config = dict(
    num_hidden_layers=12,
    hidden_size=192,
    num_attention_heads=4,
    num_key_value_heads=4,
    head_dim=32,
    intermediate_size=384,
    vocab_size=7360,
    hidden_act='relu',
    norm='layernorm',
    norm_place='pre',
    norm_eps=1e-05,
    positions='learned',
    qk_norm=False,
    attn_scale=0.177,
    bias='all',
    tie_word_embeddings=True,
    parallel_block=False,
    init='normal',
    init_std_qkv=0.0171,
    init_std_o=0.0171,
    init_std_up=0.0171,
    init_std_down=0.0171,
    optimizer='adamw',
    learning_rate=0.00225,
    beta1=0.95,
    beta2=0.98,
    weight_decay=0.086,
    lr_head=0.00459,
    max_grad_norm=1.0,
    warmup_steps=228,
    schedule='wsd',
    decay_fraction=0.255,
    decay_shape='linear',
    final_lr_fraction=0.02,
    batch_tokens=32768,
    max_seq_len=512,
    doc_mask=True,
    train_tokens=271200000,
    max_steps=8277,
    dataset='wikipedia_en',
)
Each number is 128 + 24 x the weight over its row's rms, rounded and kept within 0 to 255. Layers, rows and columns count from 0. The size above them is the row's rms in percent of the matrix's.

# layer 4 MLP down (transposed), 384x192, rms 0.101, rows 325-377, columns 64-127
size [ 54 127  34  35 189 133 133  33  15 156 134 112 165  22 141 138  21 193  44 156  37 110  32 152 153  44  21 132  38  23  42 136  38 201  34 140 119 138  52 120  25  25  44 130 110 118  50  23 139  44  36 147  33]
[[102 108 138 119  95 152 121 108 129 122 101 100 129 136 135 125 140 123  67 120 159 147 150 109 118 141 149 122 126 119 139 142 152 156 169 152 121 117 134 126 109  29 139 132 138 121 163 120 129 136 127 124 132 121 156 119  62 164 134 113 131 137 152  97]
 [115 145 155 132 154 140 100 137 106 137 132 108 156 136 107 151 185  78 160 114 142 120 170 119 106  99 134 117 160 117 120 131 125 111  73 121 123 150 137  98 106 197 116 135 149 145 106 143 130 126 135 110 157 151 166 141 152 109 136 130 188 154 131 131]
 [188 118 121 111 179 133 120 134 119 145 136 127 119 126 164 118 106 116 152 152 122 130 117 130 131 106 118 145  91 115 135 126 139 118 107 101 143 134 163 128  99 130 132 140 131 120 105 126 158 127 135 139 130 202 146  83 106  91 140 129 119 129 142 123]
 [130  98 197 104  88 160 109 103 127 110 130  84 132 111 145 136 134 111 142 111 105 151 140 121  83 132 106 148 130 129  81 139 129 140 145 117 122 168 107 129 107 106 171 136 134 118 127 117 140 105 125 152 102 134 149 133 106 128 126 163 112 120 124 126]
 [146 144 122  96 173 140 125 162 107 107 146 145 110 127 127 124 124 135  91 129 108 110 114 116 108 159  92 126 148 130 156 145 127  80 174 105 125 125  89 119 151 140 134 136 115 120 171 131 134 181 131 161 128 109 160 155 151 137 125 129 152 161 113 118]
 [119  96 163  86 162 101 140 141 176 118 136 108 106 141 112 128 110 101 147 108  88 137 124 101 145 164 100 118 141 149 115 125 136 137  82  93 122  78 165  90 119 119 123 129 118 155 150 116 114 192 123 116 160 187 106 126 135 117 139 182 161 139 124 140]
 [145 106 126 155 133 111 122  67  94 130 129 143  93 112 120 100 118 153 126  93 128 134 168 139 110 139 102 104 117 130 124 135 130 151 122 116 147 166 105 154 129 139 112 161 125 124 129 117 146 146 123 122 153 100 137 156  85 128 141 117 105 129 117 122]
 [132 108 124 107 198 122  96  75 129 117  79 130 111  99 126  95 127 100  71 119 126 131 125 127 105 127  95 142 134 116 147 138 123 128 133 118 113  84 148 125 124 114 102 141 129 126 135 150 197 141 127 155 133 121 134 131 128 163 193 107 126 149 128 125]
 [175 130 148 124 122 148 143  69 143  96 100 146 147 137 138 124 133 127 109 133  97 144  87 119 119 126 131 148 150  59 196 121 140 118 125 162  92 138 185 137 135 105 132 124 134 130 141 136 153 157  97 130 116 140 170 136 134 128 177  95 104 124 128 117]
 [113 130 150  88  91 120 147 113 162 139 142 126  87 140 115 153  95  82  86 174  94 130 106 106 144 168 120 140 125  63 104 146 131 136  98  90 158 104 125 137 153 127 148 134 167 138 108 147 114 116 126 103 118 156 124 122  87 105 165 125 105 116 137 134]
 [ 98 137 101 151  92 131 138 142 114  85 115 161 126 130 104 122 149 167 103 146  99 128 110 102 152 164 128  93 110 132  77 111 127  90 145 147 101  96 144 108  88 136 163 129  96  84 127 117 154 123 124 148 119 130 159 135 126 104 165 113 126 111 124 135]
 [115 135 125 129 108 117 138 114 139 140 110 155 126  73 127 135 103 119 126 132 151  89 180 130 112 116 154 134 133 124 155 167 220 159  97 120 129 137 108 124 129 120 122 122 122 155 124 138  81 125 253 153  91 126 129 103 116 160 105 127 122  79 143 137]
 [ 99 180 121 115 132 132 138 127  88 158 172 106 154 101 134 130 181 123  92 139 147 101 152 119 103  79 123 142 104 130 122 115 135  96 134 138 180 110 138 139 144 131 132 165 100 122  95  97 153 146 129 161 109 123 143 151 139 117  66  97 158 126 153 137]
 [203 128 153 122 129 148 101 163 152 166 116 120 149 154 145 110 128 121 129 156  85 139  99 134 127 132  94 130  82 123 133 115 130 134 122 130 158 146 178 117 117 135 131 138 121 144 118 139 137 150 140 177 123 164 193 101 124 119 135 124 125 106 120 139]
 [133 118 170 117  88 148 128 113 144  98 142 106  88 134 132 114 121 120 108  99 141 159 137 159 157 111 124  54 145 168 128 109 129 177 155 115 143 136  64 177 135 144 121 141 105  77 106 108 111 111 128  97 134 152  92  88 115 100 109  14 121  94 129 117]
 [120 121 167 162 137 148 114 112 126 114 142 109 105 123 127 107 124 133 127 136 119 116 136 157 164 132 125 147 130 113 131 161 128 145 163  65 136 113 137 113  94 166 134 163 122  80 111 140 138 174 131 129 141 136 149 112 186 148 123  86 124 123 152 157]
 [126 117  84 103  94 142 134 133 136 150 122 181 108 136 119 125 170  95 127 122  55 123  37  99 122 129 132 131 154 174 127 118  75 128 106 128  98 111 118 169 139  98 106 164 114 138 111  84  68 136 110 145 153 203 156 145 124 111 156 131 131  94 112 117]
 [127 116 132 107 102 131 154 149 115 141 113 132 166 137 160 126 130 100  89 101 166 140 137 130 104 141 153 136  87 104  92 112 133 130 121 147 118 130 108 112 153 124 159 149 135 117 124 129  86 127 131 104 145 124 151 142 138 148 185 110 104  89 112 145]
 [123 135  98 122 143 143 131 156 149 111 130  81 118 134 142 120 100 127 123 113 121 148 164 143 126 135  87 125 116 127 127  80 137 167 130 137 130 154 101 132 130 157 176 139 138 133 111 145 152 153  91 127 143 120 123 160 140 132 109 127  74 130 145 128]
 [131 107 140 176 142 155 125 141 147 127 108 134 110 132 110 101 151 115 135 149 108 134 132 117 179 118  76 115 178 138 101  89 133 127 158 106 139 106 110 176  94 147 157 138 124 105 167 114  89 172 129  63 100  93 163 131 141 109 128  90 169 181 116 106]
 [126 113 128 160 117 154  87 120 112  71 115 113 154 149 133 119 127 199 129 110 129 146 134 137 139 155 128  96 188 118  80 147 129 122 119 121 160 184 141 161 119 128 125 135 162 128 133 130 135 127 118 129 121  73 142 133  72 137 114 127 133 117  96 132]
 [115 133 129 154 146 119  85 103 185 143 142 137 147 146 166 101 171 166  96 127 120 149 129  98 109 119  73 149 153 128  84 154 133 133 124  95  73  91 109 125 137 111 106 113 170 137 152 100  92 156 131  81 138 187 140 127 151 133 118 128 147 129 132 122]
 [149 132 131 121 109 131 122 114 134 153 183 134  87 129 106 119 149  99 144 126  99 170 163 125  96  68 154 118 126  86 125 120 171 186 129 125 126 162 115 112 129 111 148 129 148 122 189 164 165 121 152 127 127 116 122 122 114  99 126 125 136  87 125 113]
 [165  80 136 137 121 141 130 120  98  77 105 128  92 140  79 115 132 118 152 111 109 146 108 109 117 123 130 106 124 142 140  81 140 113 139 150 124 145  96 138 101 132 135  99 142 136 169 146 149 122 125 152 100 116 147  98 100  93 128 119 113 102 165 117]
 [101  88 162 162 128 143 113 119 138  72 166 125 119 125 133  87 123 161 115 124 111 105 132 133 121 149 129 133 134 114  84 114 130  82 148 111  93 133 119 151 111 205 140 133  93 113 104 172 147 107 133 124 166 109 135 182 146 136  82 141 150 126 165 113]
 [130 143 139 133 169 112  96 150 104 133 123 126 128 120 127 114 139 144 146 147 146 142 117 106 121 161 167 123 142 123 168 147 162 111 120 118  45 119 130 155 121 120  92 117 131  87 123 134 115 114 143 164 127 124 143 120 121 128  71 131 168 126 113 122]
 [143  84 114 118 128 123 139 154 150 130 138 136 156 104 150 120 171 147 131 126 136 170 155 160  55 136 126 125 123 124 144 123 157 129 143 122 119 122 125 129 114 124 131 134 120 168 130 144 148 151 168 186 124 159 139 136  99 132 121 121 160 138 134 140]
 [135 127 124 171 115 117 125 144 118 120 127 182  57 111  80 127 102  86 137 147 149 139 153 128 156 122 135 150 159 103 115 148 134 125 139  75 121 110 160 151 134 131 133 144 158 107 146  97 107 117 119 117 153 169 132 125 127 128 135  96 133 199 115  86]
 [135 119 113 114 141 113 124 116 173 163 131 115 147 133 137 169 161 104 116 147 163 103 104 138 139 147 147 153 122 124 128 142 176 127 141 158  98 109 167 129 133 132 149 169 123 124 122 135 119 157 137  97 128 100 101 121 110 116  93 112 122  97 141 117]
 [165 115  88 156 134 177 153 125 166 118 134 127 154 119 151 112 195 122 126 117  98 127 134 117 103 166 128 166  92 145 117 139 134 107 139 111 176 180 139  86 114 126 136 130 144 103 118 130 124 124 136 143 147 143 100  80 156 105 112 121 106 134 132 144]
 [129 141 115 132 120 132 125 105 129  93  97 137 106 138  95  65 147 132 153 142  97 123  61 129 157 126 145  49 134 131 147 120 139 157 114  95 122 119 163 126 106 134 129 157 130 114 134 137 131 164 137 111  75 112 137 150 144 106 149 114 143 135 134  78]
 [ 99 116  98 130 116 135 152 153 126  83 120 130 127 143 134 113 146 139 140 154 107 121 108 119 135 130 125 110 178 135 170 173 127 140 119 122 140 128 132  65 136 157 128 178 138 102 138 136  95 166 138 151 109 139 133 129 126  67 168 122 131 135 104  66]
 [151 169 174 132 131 143 110 127 100  95 136 116 120 121 144 149 145 138 125 135 135 136 141 121 164  58 105 149 130 112 111 123 146 111 124 125 146  65 119 158 129 133 128 126 131  87  95 122  41  88 179 134 166 141 114  99 117 132 157  67  91 108 122 126]
 [100 144 113 107  97 139 138 141  79 142 130 118  93 144 138 133  88 167 147 140 127 107  73 123 139 107 130 101 112  86 149 132 129 119 125 149 198 163 129 156 160 123 144 113 136 168 137 149 115 121 123 143 132 138 118 138 128 121 133 123 146  84 109  88]
 [181 130 132 148 134 118  91 133 121 134 150 143 131 128 156 123 125 130 121 123 132 126 134 124 115 143 119 147 135 135  81 137 141 114  87 116 126 112 115 122 158 114 131 126 164 128 127 128 117 113 147 136 171 149 119 125 117 130 130 129 127 139 126 140]
 [123 149 136 167  71 123  89 113 134  94 110  80 162 133 163 124  96 122 124 172  85 130 160 116 109  80 134 143 149 145 121 162 115 113  96 138 150 119 101 102 117 151 132  95 164 115 166 156 109 137 136 139 132 136  97 108 138 139 119 145 115 155 127 132]
 [101 169 123 131  90 121  71 114 119 130 106 146 139 120 101 119 105 103 162 138 112 146 137 151  87 162 113  90 179 144  96 130 130 159 138  54 120  82 153 105 173 105 142 159 161 124 136 106 145 148 130 120  85 156 106 106  91 147 153 106 124 136 144  91]
 [188 118 111  57 106 102  96 120 136 198 140  93 151 138 163 166 141 102  85 131 112 114  82 112  99 125 141 141  93 136 103 154 138 134 121 127 134 144 191 133 142 126 112 174 133 141 143 132 123 161 123 143  74 142 109 193  90 105 100  98 140 130 145 143]
 [134 183 116 138 153 128 157 103  87 123 178 168  93 135 138 207 119 140 129 110 131 124 116 155 156 121  88 134  75  60 129 104 132 139  30 139 125 131  97 146 123 131 125 137 156 175 119  92 126 117 134 117  78 100 140 126 151  82 116 111 144 119 136 109]
 [103 103 142 108 101 165 108 111 119  82 153 107 146 140 120 120 141 114 123 115 106 134 153 111  99 126 143 178 146 139  85 108 138  84  77 118 103 141 150 116 115 144 128 128  99 135  91 157 150 106 132 128 148  92 136 123 135  81 162 146 155 157 217 115]
 [ 79 118 129 116 154 136 139 117 107 134 119 148 126  99 150 107  70 113 116 111 151 105 182 110 127  81 125 117 114 151 100 169 158 143 146 152 148 140 148 151 107 152 109  88 129 122 147 131 126 111 150 107 118 118 144 133  74 135 108 151 131 120 102  99]
 [156 112  55 109 100 133 135 135 123 115 126 146 171  97 136 114  83  80 136 138 125 117 121 130 115 122 138 179 112 128 137 115 149 149 107 116 115 110 127  72 119 133 142 128 137  59  86 137 136 118 138 136  86 125 147 138 124 120 125 116 148 136 146 136]
 [124 108 116 127 107 144 121 143 125 124 106 129 130  95 130 148 109 117 129 168 109 142 123 151 118 222 105 128 193 128 141 131 130 126 132  95 105 100 129 128 130 118 130 135 153 131 110 111 104 121 124  89 128 153 109 140 112 130 102 120 145 125 146 108]
 [127 112 151 150 165  98 117 170  89 168 134 119 106 102 120 141 109 146  69 167 129 124 167 111 128 121 128 117 153 155 125 140 127 135 122 174 119 136 146 125 137 114 125 121 132 170 124  92  90 117 125 108 144 127 107 138 155  64  94  90 140 142  86 168]
 [152 122 170  78  98 148 138 107 121 185 174 134 111 120 163 146 123 108 138 125 169 120  77 146  96 138 111 150 156 150 132 125 133 138 112  81 130  71 185 141 127 116 145 103 108 123  91 120 110 157 129 159 136 119 127  66 143 167 122  76  95 137  90 127]
 [114 121  71 129 112  91 113 115 172 118 141 132 150 133 133 112 116 178 101 141 138 133  90 135 166 135 169 115 133 150 115 135 120 144 146  46 141 162 140 121  80 157 148 125 133 152 139 166 147 117 132 145 133 134 125 188 150 191 117 110 149 146  96 102]
 [129 129 114 136 163 119 122 122 144 140 114 134 139 143 122  98 109 115  16  84 126 120 139 128 144 138 108 105 208 100 156 137 131 115 191 108 129  94 106 160 136 155 136 129 129 128 139 133 119 140 130 145 105 111 136 139 125  81 117 100 102 120 130 149]
 [159 129 133 129 131 157 105 145 127 137 121 132 133 128 171 128 156 140 179 130 177 125 120 137 116 111 127 115 172 123  93 123 122 118 124 125 171 102 121 125 124 135 121 127  83 146 124 145  53 131 120 132 165 130  75 123  93 127 153 100 132  83 126 127]
 [142 148  93 122 115 170 149 103 121 101 118  92 137 119 115 121 136 156 163 167 107 140 133  99 154 108 105 132 107 109 153 153 129 107 164 173 151  86 124 137 115 112  91 124 115 120 164 155 172 156 131  78 144 122 156 119 128 123  69  95 147 160 143 100]
 [136 137 153 117 107 109 108 121 126  93 153 113 127 151 105  73 130 125  87 115 115 119 124 136 106  88 115  45 141 162  97 105 158  96  80 127 151 118 146 129 108 131 112 129 131 121 123 166  93 135 168 112 111 127  94 140  84 119 166 103 126 121 150 121]
 [102 116 142 115 129 123 173 108 109 100 106 127 103 126 128 129  95 104 114 103 142 145 144 105 129  89  78 139 152 119 125 130 117 118 130 127 152 124 115 138 118 108 127 140 135 111 198 114 127 129 144  90 126 147 104 112 125 149 141  60 135 125 116 127]
 [106 133 167 118 109 116 125 136 146 132 132 152 109 129 154 111 104 128 138 159  89 128 128 159 138 135 150 134 137 101 140  84 137 125 119 101 114 110 123 157 120 117 142 115 131 116  71 149 155 167 126 105 103 105 182 187 106 132  97 117 131 151 149 144]
 [137 162 121 110 116 160 113  61 120 143 117 124 140 137 141 117 133 131 142  81 120 160 192 160 117 108 117 126 105 181 132  92 145 130 135 160 158 122 147  99 139 133 122 140 133  92 125 119 161 125  72 118 104 189 128 141 132 101 115 117  83  85 127 113]]
# layer 4 MLP up, 384x192, rms 0.105, rows 326-377, columns 64-127
size [130  34  42 185 135 132  37  20 168 126 159 154  24 133 140  25 181  44 160  41 111  40 148 155  47  24 144  40  26  47 143  43 168  33 153 121 132  51 125  26  31  45 127 108 135  46  25 140  47  39 143  36]
[[107 130 115  66 109 112 139 103 110 129 114 127 160 136 136 154 173 129  77 149 166 103 112 155 130 176 175 138 109 173 112 117 123  94 149 137 103 111 130 120 131 123 128 151  85 161 124 118 119 136 149 112 171 163 161 119 105 160 125 146 156 118 109 119]
 [131 130 158 118 115 119 188 115 127 138 132 134 132  95 131 156 130 127 122 193 125 129 128 110 138 188 155 110 125 159 172 126 124 193 133 158 117  98 112 125 159 114 106 115 114 151 154 135  95 129 127 143 139 154 127 110 149 127 105 132 115  93 115 147]
 [139 145 137 124 125 108 120 120 117 125 147 203  99 111 102 169 106 156  83 125 120 105 117 139 138 152 144 130 128 128 149 140 125 133 125 124  97 104 108 134 146 119  83  48 110 155 199 116 116 122 147 115 137 127 137  81 132 129 126 138 132 123 123 162]
 [ 78 125 135 102 134 156 100 102 148 137 127 173 134 123 114 123 129 148 151 108 185 125 164 135 100 109 129 132 153 147 145 134 128 142 134 151  74 132 123 175 132 118 150 131 122 163 154 101  95 137 123 113  96 140 133 106 184 142 153 102 153 134  87 141]
 [115 149 127  70 147  96 136 142 103 130 145 145 124  97 120 143 112  94 163 104 130  88 152 131 129 175  93  93 115 107 137 140 125 127 138 114  96 101 141 172 141 114 115 136 138 171 126  77 121 158 140 145 135 105 156 117 121  99 144 153 120 156  89 187]
 [140 115 111 151 146 128 154 106  62 168 132 120 102 106  80 146  99 131 153 172 148 126 147 114 127  97 116 166 133 115 130 130 135  78  61 133 149 126  74 129 124 133 109 130 127 109 111 100 132 105 147 164 160 152 138 150 131 121  97 150 139 103 131 134]
 [129 165 127 132 113 135 141 147 133 124 165 168  99 104  87 131 168 176 120 127 148 107 120 126 129 120 135 123 135 138 157 123 116 114 132 156 112 108 127 169 147 123 119 114 120 123 121 117  48  61 144 139 125 135 154 106 153 138 133 147 143  98 105 115]
 [127 170 139  95 119 137 135 125 126 167 190 138 126 135 105 151 169 125 128 176 124 135 131 135 140 136 135 130 137 116 142  95 125 115 131 142 114 109 137 118 141 134 128 125 113 127 126  79  85 128 127 127 134 117 175 147 200 142 128 158  96  89 111 130]
 [154 155 110 129 140 119 164 124 133  97 105 103 123 140  97 154  99 104  82 186 113 151 126 146 141 167 154 127 133  84 168 115 134 151  88 125 152  69 127 165 169 122 131 112 153 127 140  97 135 124 132 168 117 153 127 135 153 130 147 166 127 110  96 111]
 [105 129 151 107 145  88 153 145 146 149 152 120 179 125 101 141 114 112 139 126 189 144 102  97 152 112 159 133 157 164 134 124 126 128 106 143 141 146 125 109 154  47 109  95 105 147 143 174 146 119 129  88 159 129 122 131 168 117 143 109 140 117  69 136]
 [ 85 158 156 142 166 112 135 123 123 148 131 136 176 100 164 126  99 107 119 142 121 132  92 140 111 141 138  77 132 145 176 120 134 133 136 161 101 138 151  80 187 123 112  88 119 153 154 128 117 133 124  85  85 120 140 137 126 101 107 166 115 134  98 106]
 [151 105 123 141 104 134 116 118 148 153 167 134 129 122 109 164  93 154 151 110 161  97 111 113 183  91 107 174 162 126 172 121 129 128 117 144  71 137 137 153 178 100  81 124  78 149  88 147  73 126 124 115 115 126  78 108 122 105 126 111 107 122 116 106]
 [136 138 134 124 122 132 134 115 128 131 149 123 138 129 112 118 130 137 100 144 123 120 143 116 230 139 132 114 119 122 135  78 126 127 137 132  99  79 131 121 186 113 119 136 120 127 118 119 112 104 126 129 138 165 108 134 141 112 125 122 113 113  80 191]
 [117 125  90  65 138 150 134  80 137 119 144 146 143 119 118  95 114 114 112 144  92  86 156 119 107 147 147 117 142 117 142 145 128 153  98 101 111 136 122 138 115 135  96 123 116 136 201 101  91 146 104 149 110 127 132  89 154 173 111 173  84 148 125 163]
 [141 115 144 129 139 149 112 146 123 113 109 127 148 111 149 169 146 145 181 134 113 136  94 128 195 166 105 114 106 118 132  94 126 113 137 153 123 119 147 120 150 143 117 124 100 125 111 131 131 136 120 145 162  76 148 147 115 107  60 156 136 121 100 162]
 [161 140 159 132 120 130 134 127 116 125 182 139 130 102 106 146 118 165 130 127 158 132 137 121 182 121 139 106 159 135 141 113 116 136 128 120  96 132 131 128 147 108  98  91 130 129 105 144 107  76 121 132 151 133 131 117 140 134  69 139 127  77 137 127]
 [ 82 129 112 123 113 107 118 117 120 118 151 123 123 118 155 143 111 161  77 176 139 102 154 132 120 107 104 122  96 138 151 143 124 103 129 115 150 134 134 114 108 121 118 126 123 157 125 118 119 106 118 116 159 107 199 143 147 150 141 151 138 114 106 132]
 [137 150 145 129 114  83 142 131 107 117 164 171 144 138  86 163 105 157 121 167 127  89 126 103 155 146 132 119 106 123 146  73 125 176 128 193  94 122 119 125 102 118 101 118 150 150 122 147 115 126 134 105 115 122 159 117 143  80 119 140 118  72 127 149]
 [115 140 139 118 122 158 147 133  93 171 122 145 117 123 109 127 110 119 139 154 173 114  94  88 177  97 140 133 152 171 152 106 116 164 152 152 145 132 128 117 134  70 128 128 143 167 133 136 109  99 134 137 106 125 151 128 163 145 155 144 101 128 124 148]
 [145 142 163 121 128  77 132 125  98 134 189 130  93 129 132 123 117 152 118 173 140  96 179 135 147 150 122 159 123 126 122 109 122 169 128 131  93  96  67 154 173 134 109 133 122 158 134  88 123 110 166  96 137 149 126 127 150 131 121 168 126  95 127 137]
 [156 135 169 125 160 138 140 116 105 136 140 132 118 129 124 103 118 147 154 101 136 122 131 127 184 130 109 137  98 150 159  97 114 101 143 145 113 136 146 121 171 141 127 132 116 117 120 128 121 143 126  96 120 149 118 110 123 132 124 165 104 128  96 111]
 [124 183 136 131 112 124 138 126 136 130 180 136 156 126 125 153 131 166 110 139 124 126 102 132 157 173 132 117 124 119 137 104 130 139 130 158  87 126  98 146 127 102 117 126  80 130 120 101 101 120 121 119 122 104 102 113 161 157 139 148 128 132 107 126]
 [124 180 109 123 164 110 106  95  84 128 133 108 146 131  90 134 153 123 117 134 164 119 124 114 142 171 124 138 163 118 118 128 139 123 118 112 133 121 121 119 175 139  97 142 107 138 109 139 113 133 132  85 102 118 149 112 149 141 147 110 161 132  87 170]
 [ 86 140 118  81 160 128  63 114 100 131 132 111 145 120  96 183 126 173 148 107 155 121 129 164 121  72 128 130 112 144 179 147 128 118 149 127 119 140 148 143 136 135 116  95 104 178 117 170  87 157 132 102 125  73 147 119 127 145 156 140 130 116  80 112]
 [115 185 172 136  90  88 129 130 122 113 221 148 129 131 114 150 111 231 121 113 125 131 129 140 145 136 131 121 102 137 151 105 126 126 127 146  97 130  61 130 133 127 104  87 108 119 126 122  69  88 123 166 146 129 122  96 148  79 117 144 114 107 121 113]
 [132 159 135 128 122 132 115 124 116 164 141 148 138 152 131 166 117 151 156 128 102 140 122 210 173 127 134  75 127 108 144 134 128 131 128 146 101 144 120 129 142 132  79  99 131 141 130 127 122 124 123 133 145 100 136 123 140 136 125 132 117 145 124 136]
 [106 150 136 119 137 133 168 113 131 126 119 137 150  88  52 113 117 114 111 112 121 101  98 161 156  92 153  76 112 134 126  89 126 132 129 150 129  93 142 124 142 111  78 128 153 179 164 112 119 111 117  94 133 128 140 132 135 108 157 121 114 111  86 102]
 [118 200 213 109 114  65 143 123 119 117 126 153 154 123 115 139 119 164  82 128 144  98 154 127 143 137 136 100 122 142 139 108 129 147  93 181 128 110  68 119 127 133 106 128 113 120 128 112  87 103 124 128 127 123 147 132 137 131 101 143 114 106 110 127]
 [151 138 182  97 139  71 123 134  55 135 145 132 142 120 104 169 120 123 134 167 166 144 127 113 128 119 149 109 137 114 143  80 132 134 129 126 109  74 124 120 142 124 106 130 129 127 114 117 108 103 125 137 130 144 132 145 126 146 121 121 126 121 111 150]
 [117 140 121 127 100  90 145 142  97 161 153 137 147 119 120 139 118 129 126 153 123 127 147 100 124 137 127 122 124 147 154 105 110 115 130 138 111 134  28 128 126  82 134 130 107 140 110  61 116  84 122 134 142  82 165 101 169 112 119 141 142 127 108 145]
 [151 181  88 129 123 122 135 145 105 166 138 135 130 146  81 131 112 156 147 158 129 130 152 140 128 145 140 100 182 125 177 106 122 166 106 120 111 131 125 143 108 123 143 113 111 117 134  61 126  88 124 138 133 118 106  76 143 112 124 160  96 118  98 155]
 [115 192 137 125  98 127 139 121 131 155 166 148 140 131  95 143  89 162 122 136 190 137 162  85  97 156 164 119 133 159 149 118 117 117  93 165 108  95  67 134 133 128  91 122 122 148 120 138 117  88 143 139 114 121 137 130 148 135  76 148 127 129 136 141]
 [100 179  79 150  70 138 118 144 122 134 146 125 135 100 102 130 178 125 150 124 121 159 127 127 109 129 115 118 161 136 168 127 122 121 139 130 124 135 124 105 123 152 134 139 161 115 105 117 123 126 125 166 115 106 168 133 139 131 153 120 159 117 126 160]
 [135 143 123 157 118 106 120 121 160 100 138 133 182 131 114 141 122 140 103 134 113 155 128 178 190 122 153 115 122 141 140  76 121 127 124 133 122 126 124 134 161  87 119 110 122 142 109 131  96 121 136 125 124  95 131 130 124 139 132 144 107 112 103 131]
 [116 192 166 126 139  93 120 136  92 140 120 121 174 122 123 166 156 128 130 146 114 117 130 120 123 103 151  76 126 122 172 112 119  97 118 129 133 133 138 127 127 126 108 106 134 109 108 113 129 131 109 121 117  95 170 140 126 139 138 121 132 138 112 138]
 [118 113 138 103 142 140 167 148 106 138 133 132 123 124 137 132  77 126 175 129 154 149 148 125 189 182 129 110 161  88 138 129 143 153 112 116 113 121 115 189 118 153 127  75 130 141 141 137 128 137 124 135 146 142 108 108 123 128  80 118 107 154 119 152]
 [127 140 120 138 124  87 131 147  77 152 143 110 157 149 123 144 133 167 119 113 140 159 135 162 143 124 111 105  85 133 190  88 114 138 119 172 142 125 136  92 120 127 133 129 131  66 119 127 109 143 131 160 135 155 135 144 130 107 136 118 121  94 137 135]
 [106 156 107 123 117 147 143 151 101 143 156 141 128 148  91 138 128 141 139 162 136 126 132 138 132 116 136 158 149 118 137 134 130 112 122 127 109 115 100 148 184 118 107 114 129 143 172  75 103 101 112 134 150 112 133  89 144 137 122 159 115 127 130 129]
 [128 120 105 139 135 158 116 141 123 188 107 122  90 113  81 126  95 164  96 152 208 124 103 156 165  85  76 131 115 120 149 155 120 104 124 135 119  96 140 108 140 146 100 147  79 156 186 159  77 115 128 127 103 110 113 128 118  97 125 162 108  98 127 101]
 [113 155 142  98 128 128 163 131 150 134 180 162 178 117 110 146  69 123 129 176 156 138 119 139 175 128 154 126 125 122 163 120 143 132 101 121  79 125 128 151 153  86 114 146 104 124 125  87  85 133 114 140 109 104 144 111 179 126  95 155 103 119 110 139]
 [137 142 134 122 109 100 160 128 152 156 175 147 143 118 103 132 131 124  83 143 111 126 143 182 120 126 152 118 148 160 159 163 129 170 142 133 107 119 103 132 146 122 102  78 119 126 174 119  49  57 131 137 140 126 120  85 144 118 114 134  96 105 109 142]
 [146 132 107 124 125 111 106 132 130 106 172 132 121 123 123 158 118 148  80 128 137 137 131 192 125  93 169 159 165 127 148 122 101 134  89 138 142 180 111 154 148 127 110  77 157 158 144 117 130 101 138 119 139 102 118 113 133 114  66 130 106 117 139 114]
 [122 126 151 132 152 143 157 142 138 127 163 161 103 103 119  90  78 162 162 184 104 145 119 141 105 169 142 126 138 133 147 108 135  93 107 129 133 113 112 138 139 113 119 134  94 163 140 137 153  88 129 136 134 127 117 129 111 148 110 137 104 103 102 134]
 [138 159 175  74 146  93 111 100  63 113 128 136 126 131 145 114 168 154 127 152 112  91  86 156 124 161 123 145  93  91 156 121 162 126 123 143 101  96 106 137 110 119 111 142  94 140 171 112 139 123 139 144 112 169 155  89 115 133  92 140 137 117 151 150]
 [112 157  94 119 112 140 126 117 144 114 110 152  91  65 147 166 135 190 164 113 116  96  93 109 142 134 133 107 141 116 133  87 140 168 125 130 121 123 132 128 151  99  65 112 138 169 123 151 130 117 135 128 102 104  89  96 105  97  77 139 134 107 107 123]
 [136 124 154 133 140 112 126 116 127 123 128 130 119 142 135 157 141 179 121 121  83 161 100 140 158 130 148 139 138 120 203  62 128 136 138 165  98 143  88  88 124 101 109 123 104 127 133 139 128 104 138 104 140 103 143 129 121 100 107 143 120 103 120 145]
 [113 191 125 135 136 120 133 126 129 152 158 128 150 145 105 153 114 128 127 160 123 133 120 171 157 122 119 129 144 151 177 115 133 112 111 127 108 139 107 114 134 101 105 119 115 117 125 127 118  45 141 151 121 119 135 141 143 140 100 148  81  56 121 118]
 [111 165  84 125 125 133 154 106 136 125 138 112 105 137 112 154 120 148 113 131 166 118 120 139 156 121 145 145 147 124  95 134 106 126 145 142 125 122  96 160 121  99 111 145  94 111 149  87 113  92 142  62 132 154 142 146 133 117 120 154 157 116 137 144]
 [106 159 145 106  82 100 138  89 125 130 145 196 124 112 105 143 125 138 122 163 152 118 145 147 144 136 177 144 143 129 137 128 141 136 103 158 105 110  93 147 131 126 101 109 122 148 131 105  77  94 136 152 116 109 137 118 159 135 110 162 127 135 120 208]
 [134 137 136 118 109 133 212 130 106 145 128 154 128 122  58 127 111 135 132 173 148 110 142 119 139 106 137 128 142 110 119 121 116 165 149 179 135 130 114 125 140 116 128 135 118 151 132 112 103 106 132 124 141 119 164 137 160 125 122 131 105 132 130 127]
 [203 146 134 142 117 121 141 149 122  95 121 139 133 109 102 147  91 148  70 121 122 136 103 145 142 118 157 117  92 181 146 116 115 101 134 140 147  97  85 118 138 100 126 132  79 109 147 144 114 105 122 106 162 144 102 116 180 101 115 139 101 133 125 141]
 [134 127 152 101 121 124 129 145 128 120 117 162 137 108  96 157 106 136 129 168 102 117 120 136 141 131 144 125 137 132 141 128 117 144 116 155 122 122  80 150 150  80  97  88 118 161 139 114 136  42 139 121 152 116 139 130 141 112 114 149 121 100 124 137]]